{
  "n_layer": 16,
  "d_model": 256,
  "n_kv_head": 6,
  "head_dim": 32,
  "d_mlp": 768,
  "vocab_size": 1024,
  "norm_eps": 1e-05,
  "qk_norm": true,
  "parallel_block": false,
  "init": "uniform",
  "weight_decay": 0.047,
  "decay_fraction": 0.636,
  "batch_tokens": 131072,
  "train_tokens": 678500000
}
Each number is 50 + 10 x the weight over the matrix's rms, rounded and kept within 0 to 99. Layers, rows and columns count from 0.

# o: layer 13 attention output (transposed), 192x256, rms 0.125, rows 170-191, columns 0-127
# v: layer 13 attention value, 192x256, rms 0.137, rows 171-191, columns 0-127
# up: layer 13 MLP up, 768x256, rms 0.126, rows 0-5, columns 0-127
# down: layer 13 MLP down (transposed), 768x256, rms 0.127, rows 0-4, columns 0-127
o170:56 43 55 37 58 49 36 56 52 59 47 47 50 45 52 43 48 39 39 40 43 52 58 49 53 54 64 47 50 32 40 53 36 53 66 42 35 33 35 45 54 52 65 28 58 41 49 42 66 53 47 41 61 56 53 30 62 53 47 56 40 45 53 68 52 59 51 56 46 41 74 53 52 73 56 54 51 50 52 35 77 54 55 52 62 36 62 50 59 41 52 45 71 63 52 50 42 39 58 50 48 51 52 64 26 39 18 65 47 47 34 58 41 31 69 49 40 51 44 57 48 56 34 73 44 42 38 40
v171:58 67 17 72 63 54 61 47 35 42 69 54 56 30 58 60 12 54 60 53 64 30 53 85 46 38 47 24 58 65 66 66 69 49 76 36 53 28 59 37 56 73 41 36 53 33 51 51 32 55 56 66 26 63 21 56 39 45 58 30 38 58 44 64 39 44 74 67 31 58 51 65 82 72 53 38 26 54 76 27 65 45 41 39 07 34 43 54 43 60 57 56 54 57 62 54 44 50 38 52 33 60 22 51 64 33 57 64 35 22 41 15 31 47 47 38 47 51 33 46 42 59 48 41 29 34 48 34
o171:52 51 26 45 52 49 50 36 50 53 72 50 47 38 57 50 41 61 63 33 45 39 45 49 54 53 53 36 54 67 51 53 50 49 76 26 35 48 71 44 57 69 62 39 38 43 56 44 43 53 61 48 55 38 50 51 47 42 52 34 55 41 55 64 57 58 48 57 54 52 47 47 57 75 69 50 56 55 62 53 29 61 58 46 45 71 49 40 59 49 49 50 59 55 45 42 46 32 52 52 45 65 41 28 54 26 38 47 57 45 66 40 51 44 44 39 58 56 40 39 52 44 52 53 39 44 66 33
v172:52 51 48 45 32 57 47 40 68 60 71 50 18 67 55 46 58 62 64 53 25 59 71 67 65 66 30 62 47 34 65 59 63 58 63 66 56 52 50 74 68 42 34 69 42 69 36 40 36 67 39 44 38 44 42 69 47 59 55 49 51 69 59 53 67 42 45 38 40 29 63 70 44 47 32 46 63 46 28 47 37 70 58 37 87 60 38 47 48 33 49 33 40 41 28 30 75 46 37 29 51 45 72 24 52 42 47 48 42 44 40 51 33 40 45 43 51 40 38 49 54 61 50 27 77 47 46 83
o172:52 48 43 44 49 53 44 40 64 48 52 60 33 67 54 58 36 42 73 44 47 55 48 61 42 43 35 63 45 46 65 43 64 38 51 41 43 51 67 59 57 43 23 67 50 43 43 36 47 47 42 47 31 45 55 61 48 37 57 57 62 47 41 44 55 58 50 45 56 44 67 42 55 59 43 39 32 52 73 43 64 70 30 61 84 62 48 55 59 54 48 41 41 55 61 48 80 47 55 31 44 33 64 48 46 48 40 32 42 39 45 47 36 54 57 42 56 72 34 55 59 43 48 41 39 55 55 66
v173:55 48 52 35 58 44 49 39 29 39 40 38 51 66 49 58 63 65 49 69 43 59 39 45 45 61 45 54 31 45 72 54 53 62 47 46 56 65 29 31 68 63 65 34 66 68 80 69 19 72 50 50 40 41 44 47 44 50 65 62 67 54 32 44 43 55 32 63 28 34 28 69 27 48 65 39 50 69 46 35 48 60 75 47 18 52 50 38 81 56 62 51 51 78 34 67 36 52 45 50 75 59 59 30 37 63 29 62 22 44 53 55 54 49 56 72 42 28 49 53 46 59 55 36 48 56 39 48
o173:47 56 54 44 62 46 51 52 66 38 50 24 58 60 40 58 51 48 35 64 61 55 36 65 53 48 73 53 40 54 54 61 61 43 49 39 54 59 49 41 50 63 49 58 48 75 46 56 45 61 46 62 62 37 46 51 43 44 63 51 56 51 36 52 44 46 39 51 48 53 36 53 39 40 53 37 64 55 43 49 40 63 71 42 40 38 65 64 51 43 61 48 49 48 50 67 64 41 45 54 56 35 46 49 49 61 52 38 49 61 49 78 77 55 36 53 54 58 62 54 63 65 45 41 49 52 59 61
v174:41 40 35 50 77 52 46 72 45 33 59 56 30 44 46 58 17 33 67 22 39 46 52 51 41 50 54 53 53 58 58 80 50 46 28 56 63 46 49 42 36 58 54 60 59 68 52 43 35 70 77 53 54 69 53 71 51 43 51 57 52 47 41 27 39 42 42 44 47 57 55 47 15 59 44 50 73 73 38 58 42 45 48 58 80 51 25 39 66 66 72 39 58 72 50 67 33 55 43 60 37 42 49 50 53 79 47 23 64 51 67 07 32 45 69 23 51 47 38 45 45 62 52 52 57 41 44 74
o174:62 47 40 57 47 54 38 48 63 50 39 47 37 67 42 63 52 31 53 29 50 72 43 53 40 70 47 52 56 48 72 69 63 36 41 72 39 57 39 39 42 52 51 59 61 42 62 59 65 65 53 45 53 42 53 55 51 42 39 51 41 45 42 33 23 51 36 26 37 21 53 53 50 42 53 50 53 62 48 28 43 51 57 56 67 53 51 34 52 65 46 66 48 49 47 61 66 67 48 43 50 44 32 71 58 49 50 51 39 48 39 47 39 38 43 59 66 71 63 49 37 30 46 52 46 54 48 58
v175:34 39 48 66 56 28 48 67 36 56 50 42 36 61 48 52 26 19 25 67 63 55 51 56 54 55 42 59 68 66 52 61 60 51 50 33 51 60 51 59 68 44 55 46 51 36 58 51 59 46 48 40 43 34 49 30 38 51 33 34 51 60 61 35 48 37 66 46 66 86 69 44 73 51 70 53 44 46 50 54 26 78 57 44 52 52 44 64 59 57 60 31 58 41 41 52 84 38 10 60 60 64 60 57 61 49 45 44 29 68 44 68 36 63 72 48 40 27 44 47 46 49 55 23 44 69 48 49
o175:46 52 60 60 51 32 31 62 57 51 23 41 48 60 59 70 32 53 36 52 54 39 40 64 48 64 42 64 46 34 43 65 39 54 42 48 58 34 39 57 60 64 56 63 61 37 61 53 50 30 28 41 22 30 53 60 45 50 46 52 43 43 41 35 37 40 48 60 44 57 45 48 60 44 39 57 51 39 60 56 47 56 55 48 56 63 59 66 39 36 38 48 45 55 33 48 54 46 48 61 51 46 49 44 56 41 44 47 40 73 60 51 42 44 60 55 23 65 71 44 45 46 66 48 46 49 47 37
v176:43 54 66 33 65 46 26 72 62 35 52 50 74 63 44 52 53 48 58 48 65 42 39 02 39 44 63 36 37 65 34 50 66 36 58 50 24 48 56 70 30 45 64 66 61 76 63 23 42 44 42 53 40 80 46 45 41 64 54 53 50 48 35 54 68 77 71 37 22 59 38 68 55 56 52 60 71 60 60 42 13 57 44 44 48 64 49 79 56 34 35 54 52 45 62 68 35 41 55 59 44 41 55 29 41 57 38 71 59 40 69 64 63 42 44 56 72 50 94 03 42 51 37 32 54 48 39 58
o176:43 40 48 39 52 43 40 67 48 50 40 34 48 39 39 46 79 42 53 43 57 40 24 53 47 51 61 55 55 49 34 63 58 34 60 47 45 52 45 42 54 50 52 62 49 51 55 63 47 49 53 59 41 52 44 64 57 46 30 60 53 62 39 41 45 65 71 33 27 59 56 61 61 47 59 60 50 61 41 35 52 67 44 53 51 57 42 51 62 32 46 44 62 52 61 48 64 53 44 72 54 43 58 39 26 64 28 63 37 40 65 47 61 40 43 37 53 49 46 53 52 73 54 48 45 44 57 66
v177:48 22 61 48 54 57 59 74 55 42 51 42 50 18 52 63 62 33 60 60 58 51 32 64 55 43 73 58 47 60 39 64 50 39 51 11 20 47 61 17 61 43 42 79 63 32 58 33 40 56 60 45 50 44 43 47 45 37 40 30 43 51 48 51 58 43 53 60 44 58 53 49 43 81 08 54 44 36 48 45 81 42 42 56 43 42 58 60 41 58 48 56 37 49 32 67 60 30 45 37 75 71 41 56 51 52 62 67 31 51 51 66 63 69 55 70 38 34 36 32 46 68 57 34 42 87 45 43
o177:51 42 56 40 35 64 46 56 54 39 62 34 49 49 64 71 50 36 43 58 45 30 58 46 41 62 46 60 56 49 47 25 34 28 61 47 51 39 33 48 42 53 51 68 74 55 59 70 40 58 55 46 65 55 37 49 35 58 53 40 47 51 68 27 42 44 40 68 69 47 46 66 61 45 39 58 49 51 45 36 45 65 57 60 43 56 59 39 55 46 49 34 49 54 31 51 35 46 46 47 63 56 59 41 61 47 57 55 52 47 55 61 45 52 53 50 29 45 50 62 69 43 46 52 50 69 53 46
v178:39 36 44 49 46 50 70 43 59 54 63 37 59 32 55 63 33 35 37 33 31 47 51 43 62 68 47 50 46 44 48 35 45 58 51 68 38 43 50 51 72 46 43 43 66 42 31 59 35 16 49 59 61 49 40 33 59 51 41 41 39 63 40 71 77 56 68 64 52 48 49 48 40 55 39 42 48 44 53 52 53 41 40 59 43 59 52 54 45 47 46 45 44 56 51 45 56 61 77 44 38 40 20 62 38 68 37 39 51 35 56 50 58 42 49 49 28 46 46 45 61 58 56 62 28 54 38 37
o178:41 64 27 58 68 39 48 43 47 56 46 41 62 45 52 71 48 33 40 53 56 57 52 45 54 66 50 72 55 49 54 35 52 59 57 60 56 36 43 52 56 45 37 47 50 47 45 58 40 49 55 55 49 40 47 65 56 53 56 48 42 46 31 63 49 21 71 55 68 66 46 57 40 64 45 35 41 36 39 51 56 49 53 55 31 62 38 51 56 51 51 27 44 60 34 43 47 59 59 60 45 46 32 62 46 51 48 65 46 45 52 43 56 50 33 32 46 42 41 40 65 49 53 54 47 52 45 41
v179:19 67 48 49 86 56 35 44 44 39 47 62 30 55 52 41 52 57 51 31 36 47 19 62 52 49 30 44 59 47 55 54 55 68 48 36 68 43 46 47 40 56 44 55 51 45 55 23 63 40 54 66 63 52 42 62 48 37 60 25 79 55 74 32 42 61 37 52 33 31 51 46 35 43 64 33 68 49 29 40 60 79 32 57 51 64 28 71 65 45 58 47 50 72 79 50 54 48 50 75 61 52 31 47 49 55 50 55 47 32 36 68 45 29 62 40 21 64 75 61 76 52 54 53 67 49 26 49
o179:53 48 34 53 69 67 68 54 48 36 49 39 35 33 61 68 38 55 48 48 52 33 39 30 52 59 48 54 41 65 62 64 70 51 41 59 32 59 58 43 46 51 43 22 39 41 58 38 51 51 55 49 40 71 45 69 62 40 44 41 52 47 53 48 55 68 54 64 52 47 55 51 55 66 65 51 61 57 59 57 46 54 46 56 52 71 33 57 66 53 72 54 47 59 60 49 29 58 44 66 32 59 36 46 49 44 55 38 49 55 42 49 66 58 70 38 44 61 41 50 46 50 39 41 48 39 63 35
v180:42 59 41 47 34 61 29 72 73 68 40 68 36 64 41 56 31 58 36 68 56 57 50 89 48 42 15 54 33 33 49 39 55 37 43 45 50 79 39 66 55 52 44 75 66 41 66 47 60 28 47 74 30 55 56 42 26 44 38 37 71 48 48 40 46 43 46 55 65 48 62 50 47 48 23 71 01 42 60 48 69 39 37 55 63 56 37 46 53 34 91 68 50 50 47 78 58 62 31 06 33 30 44 65 38 43 42 51 54 49 68 18 63 53 46 31 65 63 45 52 44 71 48 56 58 55 42 72
o180:47 46 45 50 51 66 36 40 48 40 56 39 36 72 44 35 48 49 73 53 53 50 45 73 58 58 31 60 47 33 47 43 51 43 42 47 38 44 39 57 71 46 50 80 44 59 52 79 49 41 45 53 62 51 39 42 29 41 52 55 39 30 35 31 47 58 40 64 44 67 82 55 51 40 54 53 34 45 61 43 59 45 46 66 63 66 44 48 55 54 52 56 47 49 64 51 64 61 62 58 72 44 41 42 37 51 38 49 51 45 76 57 52 44 51 45 65 44 39 47 48 52 39 53 37 61 57 66
v181:45 70 98 47 37 51 40 40 42 58 43 50 58 51 41 41 66 38 41 52 50 34 49 50 63 68 47 43 31 64 44 46 56 36 63 51 45 68 72 47 49 46 47 65 64 48 44 22 64 70 37 51 32 68 45 77 67 48 36 51 69 54 54 50 48 57 39 19 41 33 68 39 64 42 77 50 65 42 71 30 96 50 63 58 61 68 60 44 51 61 54 54 30 36 60 67 44 53 72 31 36 36 70 57 76 52 39 19 48 52 51 46 21 38 66 21 40 60 59 58 63 59 41 20 54 44 57 18
o181:18 59 72 49 49 49 50 38 33 61 58 54 71 40 46 36 62 49 59 50 54 54 49 45 50 48 32 37 40 65 38 49 62 34 58 59 47 48 34 54 49 33 58 49 50 80 42 38 35 53 46 60 39 56 73 47 47 68 44 64 68 70 57 36 59 63 54 46 42 37 26 39 51 38 59 52 49 47 87 34 83 50 54 48 52 63 62 60 80 59 49 29 41 53 59 73 48 42 61 28 53 43 37 52 42 55 33 52 40 49 52 44 45 43 53 33 50 58 65 49 67 67 43 34 52 54 40 48
v182:56 75 55 33 59 67 49 35 55 65 38 50 51 45 53 47 60 53 33 25 61 53 59 45 36 71 53 38 50 57 33 55 47 55 61 48 29 48 58 36 61 45 51 41 51 36 58 57 58 59 27 38 53 51 59 51 59 39 38 57 58 35 30 53 46 68 43 28 60 92 23 71 52 53 52 62 51 52 45 71 66 67 77 49 50 53 62 42 55 47 73 34 67 40 58 43 77 58 39 52 60 36 51 70 67 46 51 39 43 43 65 40 49 50 52 58 40 39 71 58 63 40 33 62 47 81 45 48
o182:51 79 38 59 61 38 63 65 52 54 30 50 62 54 45 40 62 43 42 61 52 40 68 29 27 50 54 51 46 59 45 27 46 42 41 51 39 42 37 52 39 45 71 35 46 39 58 74 43 55 32 56 50 57 59 52 41 62 62 51 51 58 61 52 48 43 58 36 55 50 42 53 48 52 45 50 48 38 35 60 61 68 68 56 39 38 46 48 42 52 62 39 61 42 72 40 53 53 70 39 60 61 49 65 53 47 49 46 50 54 40 46 43 37 51 47 63 47 49 56 56 66 47 61 53 61 64 47
v183:74 42 59 44 45 48 43 38 43 32 42 47 52 74 78 57 59 38 38 56 58 42 41 50 73 34 56 47 24 07 52 36 77 25 54 69 37 55 62 42 32 44 61 68 28 63 50 35 70 51 46 30 39 39 39 52 62 48 17 61 49 53 68 66 32 32 45 32 37 61 73 30 35 52 45 75 38 67 52 42 55 31 58 50 54 32 39 41 69 54 46 58 70 73 36 63 40 66 38 82 72 48 50 74 71 39 53 62 50 39 32 59 53 56 09 54 61 59 21 55 36 51 38 39 35 67 43 60
o183:66 56 67 44 37 57 45 57 41 39 44 45 53 59 64 39 36 60 45 43 35 61 57 54 62 47 63 51 57 43 60 12 50 28 45 56 45 76 46 48 41 42 52 37 51 48 67 40 51 56 52 52 52 52 34 51 47 57 54 37 46 52 56 39 49 67 55 40 22 59 67 45 44 61 55 60 45 53 59 43 42 52 60 42 49 33 69 62 59 54 72 53 49 76 42 50 42 38 53 50 58 50 48 62 57 42 37 61 65 64 42 65 69 40 46 48 46 67 43 36 38 38 32 51 33 40 59 33
v184:42 22 49 54 43 40 49 25 27 40 34 70 72 46 21 61 52 38 35 62 65 37 30 50 57 60 36 48 52 53 61 47 56 54 70 41 68 45 56 35 40 42 31 43 39 44 63 58 41 55 77 52 47 48 33 33 57 45 17 58 61 85 54 52 84 50 52 71 41 52 42 41 70 50 29 42 65 60 50 71 52 44 64 41 57 69 54 55 59 63 56 48 46 38 49 57 41 46 82 73 30 69 43 41 64 57 53 44 89 40 21 69 49 38 30 55 42 62 62 46 32 45 44 40 64 54 67 33
o184:51 51 74 61 45 35 42 46 53 59 44 55 48 51 38 51 61 49 53 56 34 49 59 59 46 73 38 46 62 40 52 54 24 64 47 49 60 38 44 42 51 41 38 59 54 46 49 49 46 64 54 63 72 55 74 32 60 59 47 64 36 61 56 56 48 36 42 60 60 67 57 49 64 41 42 45 24 54 72 53 63 56 44 43 47 53 36 54 51 58 45 54 43 53 38 29 46 50 45 51 60 25 50 55 43 64 52 59 52 54 44 50 35 45 53 61 53 38 56 58 57 56 49 43 67 50 48 52
v185:41 41 45 56 53 72 26 48 59 42 73 57 73 61 49 66 66 40 42 45 45 46 52 47 37 44 64 57 42 36 37 52 41 39 37 66 47 61 42 54 44 53 38 32 55 46 54 47 63 66 95 60 44 54 23 61 47 47 49 31 48 59 45 48 43 54 44 35 48 39 51 57 59 50 89 56 18 75 59 44 40 24 50 50 43 25 44 43 38 43 78 48 57 40 54 53 50 53 53 60 41 19 43 41 56 45 54 85 43 56 57 44 40 47 37 52 62 55 44 50 72 44 67 44 45 27 73 70
o185:32 30 41 33 42 41 27 60 50 14 67 62 53 60 54 66 46 60 48 40 29 67 50 49 59 53 56 74 39 53 49 62 58 28 63 51 49 58 58 52 37 55 47 49 43 44 42 57 30 53 53 38 52 83 61 58 60 63 34 27 47 65 60 39 57 70 46 37 55 58 32 46 48 58 57 56 50 63 48 50 53 38 58 49 65 29 38 47 64 58 51 43 49 43 54 57 66 40 56 58 53 57 51 50 47 58 63 33 37 49 56 43 67 35 68 69 50 52 57 64 48 28 63 39 61 49 63 58
v186:62 49 61 63 45 43 45 26 30 65 51 86 27 41 47 73 58 48 65 50 51 64 66 59 41 65 51 29 36 45 41 31 53 66 33 47 35 28 20 48 59 53 69 59 39 73 89 63 48 47 60 51 63 31 50 65 35 58 54 54 65 60 70 39 37 61 67 32 35 46 64 52 40 41 75 55 49 38 50 45 52 50 69 47 54 56 45 48 67 39 62 33 42 41 43 78 42 54 44 57 57 32 31 69 47 48 43 30 56 43 37 35 55 38 52 59 43 30 73 44 30 64 37 67 59 69 56 30
o186:70 37 62 64 49 61 53 46 43 52 39 63 42 44 33 77 51 41 69 59 60 42 67 58 31 69 35 44 40 61 46 54 38 44 51 35 45 37 31 50 37 60 77 56 37 54 46 50 43 62 43 30 51 37 46 45 45 67 44 63 56 72 49 51 38 45 67 56 39 52 41 65 44 57 57 30 41 57 49 52 57 36 72 44 46 36 56 51 64 46 55 54 53 46 66 57 49 38 35 51 60 39 52 50 54 25 47 33 53 48 36 58 53 54 54 65 56 41 63 52 37 50 49 61 55 57 42 54
v187:36 54 50 66 42 59 76 35 58 28 39 51 63 44 50 47 53 31 50 54 68 74 42 50 63 41 39 80 42 49 57 48 45 34 38 80 61 42 41 51 48 33 73 52 41 42 44 44 49 52 44 80 61 58 54 61 47 69 58 38 27 50 69 66 57 40 48 62 65 73 45 30 54 74 41 56 36 55 55 51 48 64 75 32 32 51 52 38 58 47 43 57 47 57 47 49 31 45 59 32 56 54 60 44 52 71 34 71 72 40 33 58 45 48 45 44 36 83 44 51 57 56 62 41 34 48 53 50
o187:51 26 28 44 40 56 47 45 52 48 41 50 53 52 58 54 65 61 54 61 40 78 58 55 69 38 55 53 78 33 48 61 60 63 54 58 41 55 34 30 52 58 56 64 63 38 59 30 52 55 41 50 61 62 37 68 42 68 49 44 35 49 62 28 53 67 59 71 48 42 55 37 61 44 39 43 60 45 51 48 47 56 53 51 57 49 47 51 52 70 52 42 55 50 63 55 52 62 46 52 71 34 42 34 53 64 56 39 60 48 60 40 42 53 36 29 25 63 53 45 50 69 47 48 38 41 59 47
v188:43 52 38 54 42 45 33 55 41 40 60 50 56 51 66 37 47 46 85 62 63 40 35 70 54 39 30 53 18 57 49 48 45 02 71 59 47 58 66 68 53 17 66 56 40 48 19 61 44 80 48 50 64 54 78 56 51 32 64 75 25 66 62 53 36 70 36 62 28 33 24 55 44 62 45 47 46 61 40 46 47 63 80 57 48 32 27 56 37 30 52 29 63 23 61 55 58 64 55 54 45 38 59 68 58 56 31 48 59 58 53 45 34 57 67 54 41 52 70 60 73 58 54 26 68 28 40 76
o188:23 41 59 55 32 48 56 37 39 72 56 63 43 41 66 37 49 54 67 53 48 46 43 42 54 60 46 43 39 49 48 58 47 31 59 48 49 50 45 51 44 43 53 57 57 52 48 45 39 55 52 44 65 37 57 44 59 51 68 53 40 43 46 39 49 73 60 47 51 52 49 64 45 60 60 57 38 56 57 49 42 53 68 38 55 58 57 55 59 30 53 39 52 55 62 60 52 52 41 54 39 55 62 47 57 53 40 57 42 55 68 48 54 51 61 55 62 71 63 48 57 19 47 45 38 46 42 63
v189:44 34 41 56 56 43 43 43 53 55 38 51 57 38 55 75 33 55 46 47 55 42 44 27 38 30 38 54 33 71 24 50 53 50 43 55 55 41 60 44 21 52 44 49 46 51 61 19 52 60 66 55 58 41 44 00 58 49 42 45 53 67 45 46 57 59 50 67 42 54 59 54 51 17 68 62 64 73 66 47 47 45 66 64 45 52 47 55 63 48 37 64 25 54 38 45 50 69 51 50 51 38 62 36 39 59 87 42 30 68 38 46 59 31 61 13 50 48 64 31 73 50 36 42 55 40 29 38
o189:53 39 38 57 50 39 38 71 48 50 41 51 54 35 36 52 51 71 53 56 60 48 36 54 54 42 54 36 42 72 41 42 42 48 73 56 56 43 38 56 51 55 64 56 59 55 49 50 67 51 48 56 33 46 52 31 39 57 60 21 61 51 53 55 51 52 49 66 33 51 45 57 47 40 68 42 53 58 44 48 43 33 75 33 50 41 48 35 27 35 58 55 24 45 59 50 54 50 58 38 59 61 58 59 49 51 54 80 45 41 34 49 46 43 61 41 44 48 29 41 49 60 51 56 40 55 57 31
v190:70 25 37 48 50 60 51 48 52 54 40 36 30 34 58 55 40 30 58 37 63 57 41 44 75 38 50 43 92 61 51 38 26 43 36 52 44 42 37 47 46 60 87 22 57 70 57 61 51 39 68 78 54 41 63 44 37 47 52 56 75 78 57 52 40 59 78 58 53 30 38 46 73 60 54 68 58 10 77 54 39 64 89 26 29 44 49 51 60 56 27 62 52 83 24 37 50 35 34 25 33 75 33 68 47 52 40 68 65 39 22 51 41 54 26 65 39 34 53 47 55 77 46 55 34 79 39 50
o190:68 27 44 54 54 53 50 44 47 52 43 53 40 40 60 38 63 56 52 39 43 45 46 62 50 62 43 40 46 32 39 39 57 40 74 45 63 48 54 31 36 76 70 32 65 40 68 50 46 43 45 53 47 69 65 59 46 36 45 56 41 46 54 55 52 49 69 47 63 39 39 50 66 52 40 71 65 20 61 55 58 47 71 56 48 38 60 69 36 38 53 60 53 47 43 32 32 27 48 44 51 49 49 50 50 52 44 55 60 61 42 64 34 47 55 56 49 32 54 49 57 65 51 36 33 55 53 37
v191:60 67 57 40 52 57 54 62 41 56 53 60 45 65 51 43 37 15 62 19 46 57 44 67 24 74 63 55 53 42 47 58 71 40 59 46 66 68 65 61 52 58 57 75 48 64 58 75 33 69 62 47 48 40 56 40 40 41 50 57 44 55 32 28 57 69 49 54 34 44 54 39 78 43 75 50 61 52 57 47 58 53 40 30 43 34 59 31 59 32 19 82 43 32 60 39 48 41 64 50 51 41 50 53 43 41 19 49 58 76 33 61 45 55 45 52 24 44 66 31 59 31 50 47 52 56 40 66
o191:61 40 39 62 64 50 58 69 57 50 49 49 36 31 51 61 57 44 53 65 51 45 50 53 61 55 64 43 38 47 35 48 38 47 54 49 45 42 53 54 50 62 57 48 53 63 53 60 63 53 46 41 51 58 55 55 34 46 23 61 45 39 39 41 60 52 44 33 44 39 43 33 42 54 50 39 50 56 68 52 57 68 29 55 55 54 57 63 56 65 46 63 58 52 27 60 43 46 45 35 43 53 56 47 60 52 61 52 53 55 46 62 45 40 51 29 52 47 50 34 42 47 55 49 46 26 45 36
up0:58 52 37 47 48 40 52 38 64 56 41 52 46 47 73 53 50 47 47 43 59 52 47 51 38 52 53 45 49 44 45 43 55 53 34 36 48 66 62 27 55 50 37 65 47 57 70 66 47 52 39 42 49 54 40 69 63 43 51 38 71 39 44 47 59 46 37 37 50 54 64 59 65 60 52 30 34 55 52 47 46 42 51 49 43 40 49 51 51 53 58 52 66 46 53 46 43 52 49 55 47 48 65 54 32 55 49 54 61 40 48 38 77 49 51 54 43 64 56 54 35 53 51 50 60 54 52 50
down0:62 64 53 64 40 49 39 44 55 52 42 44 44 61 59 69 67 42 52 48 44 50 57 48 52 52 36 50 50 19 51 59 50 53 45 50 42 60 46 54 31 50 51 44 55 56 37 35 49 61 59 55 43 55 38 52 35 43 49 63 54 53 60 47 61 44 55 33 50 46 49 69 61 40 38 40 39 51 44 48 37 42 46 50 70 34 48 58 48 48 44 39 58 53 60 43 53 61 49 49 62 56 39 72 37 62 56 60 33 53 42 26 36 56 60 47 46 51 40 32 57 53 50 37 54 51 57 32
up1:42 34 59 63 63 35 55 68 60 55 59 51 50 38 33 44 50 51 66 53 47 64 53 52 55 34 43 52 42 58 43 56 53 36 49 64 50 55 61 59 49 58 42 51 62 52 45 46 54 53 51 48 56 60 43 54 51 55 47 15 14 53 44 38 51 53 61 34 51 53 47 40 35 41 61 28 46 43 51 48 36 45 55 44 48 38 60 48 46 48 54 53 47 50 48 44 53 60 49 34 64 46 53 59 66 44 75 33 51 56 48 65 37 49 56 53 38 58 48 67 39 49 40 42 41 42 60 52
down1:60 53 53 46 62 67 48 54 50 46 37 63 67 40 49 67 59 56 42 44 62 50 38 40 54 33 44 58 35 44 32 47 64 47 38 57 41 50 55 71 59 56 44 58 61 49 55 41 42 54 51 30 50 54 47 44 42 39 51 41 58 40 58 45 52 47 46 56 43 53 34 48 55 61 55 37 51 54 60 70 34 57 58 31 44 54 45 48 24 64 61 51 48 46 52 55 63 56 44 46 51 53 45 43 50 47 36 33 55 53 52 44 58 31 36 33 53 39 45 57 47 47 34 69 53 55 60 56
up2:62 55 58 45 47 44 39 66 48 63 57 45 54 41 41 51 53 44 51 50 54 35 46 50 43 60 47 51 56 31 58 56 51 48 58 42 61 47 47 45 70 35 32 50 45 49 45 58 51 27 54 61 54 54 48 64 74 48 73 61 67 45 49 45 54 43 53 52 63 50 45 50 46 55 63 35 40 51 59 62 50 65 43 46 50 54 48 53 48 60 43 50 42 44 41 40 54 41 53 53 48 58 49 37 65 53 57 45 40 29 53 48 42 43 44 46 63 47 64 62 62 57 59 41 62 53 74 52
down2:44 51 56 39 40 38 76 53 54 60 68 43 49 37 35 59 56 48 49 34 70 58 34 52 71 40 50 65 56 59 60 53 80 48 55 53 40 32 46 46 58 53 50 56 41 56 51 47 51 39 64 47 52 53 57 46 35 42 53 48 46 68 73 50 66 53 33 39 41 50 50 54 27 41 45 25 43 56 54 49 46 50 51 49 61 67 61 45 65 36 57 53 45 62 52 60 51 55 55 44 50 53 44 53 61 49 32 47 48 75 41 49 67 35 53 46 48 55 50 43 65 44 52 37 52 51 50 59
up3:43 73 69 37 55 54 47 52 61 38 39 49 59 52 57 35 33 50 55 43 44 52 43 45 62 44 38 34 56 52 56 64 34 67 63 37 49 40 44 58 50 51 43 48 64 70 38 72 40 48 36 41 42 65 54 40 49 49 54 53 54 43 57 48 29 72 67 45 49 55 45 42 43 69 61 46 36 58 54 45 58 53 47 57 53 42 44 39 52 48 34 57 52 72 28 27 54 54 62 42 54 33 47 43 64 50 53 35 41 47 59 73 59 62 57 59 40 37 56 58 37 42 59 59 41 35 60 46
down3:66 66 54 47 54 30 50 50 41 45 49 53 52 51 31 58 61 18 48 48 44 53 48 51 53 55 38 73 56 57 49 60 55 47 39 56 48 55 69 51 42 46 25 53 56 55 48 51 53 47 77 43 63 57 43 34 55 49 47 52 49 44 43 56 45 41 57 35 29 61 59 60 49 43 53 38 35 72 57 68 44 48 31 56 66 47 55 40 77 52 55 63 39 74 50 54 46 67 28 49 42 59 63 68 46 51 58 56 40 76 74 60 47 47 42 43 55 62 46 47 46 48 52 52 42 64 39 67
up4:48 46 31 46 54 43 53 60 58 36 34 57 62 46 32 40 55 37 36 47 65 65 40 39 39 46 44 58 52 45 51 36 37 69 48 61 79 76 56 67 30 51 59 60 48 40 37 51 45 49 58 61 56 40 34 49 39 64 39 46 48 41 36 45 55 77 60 58 45 42 34 50 43 30 51 47 43 61 51 45 53 50 45 50 79 52 68 55 55 63 36 46 47 69 57 48 59 63 32 66 65 60 44 58 35 33 57 49 61 55 61 57 47 25 40 43 37 67 57 67 55 44 57 40 48 51 52 33
down4:41 58 50 77 39 48 34 43 41 36 50 26 40 68 41 39 60 41 61 61 51 48 60 62 55 53 54 37 45 54 55 39 50 61 50 57 39 43 46 53 59 53 53 54 67 50 36 46 63 51 51 46 66 70 55 43 41 53 68 52 47 63 47 67 65 47 43 54 53 31 52 71 42 79 58 46 43 40 34 40 68 53 56 49 47 44 43 45 56 60 38 47 49 40 59 45 43 47 49 53 39 37 46 38 60 57 38 57 52 43 51 69 51 43 42 40 53 49 51 60 52 48 40 47 62 52 48 49
up5:41 38 50 43 31 45 31 33 41 57 59 53 57 59 60 53 60 45 48 29 57 32 29 30 46 50 48 41 59 50 54 63 48 45 58 49 40 46 53 42 49 43 56 59 44 50 71 46 51 51 61 50 52 54 57 45 41 62 33 52 47 49 28 45 64 51 56 52 47 35 52 56 54 54 46 65 53 38 61 55 47 59 60 42 64 62 45 56 54 39 63 69 57 61 61 67 58 58 50 58 65 49 54 59 46 37 39 57 49 50 44 52 56 47 38 42 49 51 42 49 53 52 39 45 49 63 55 55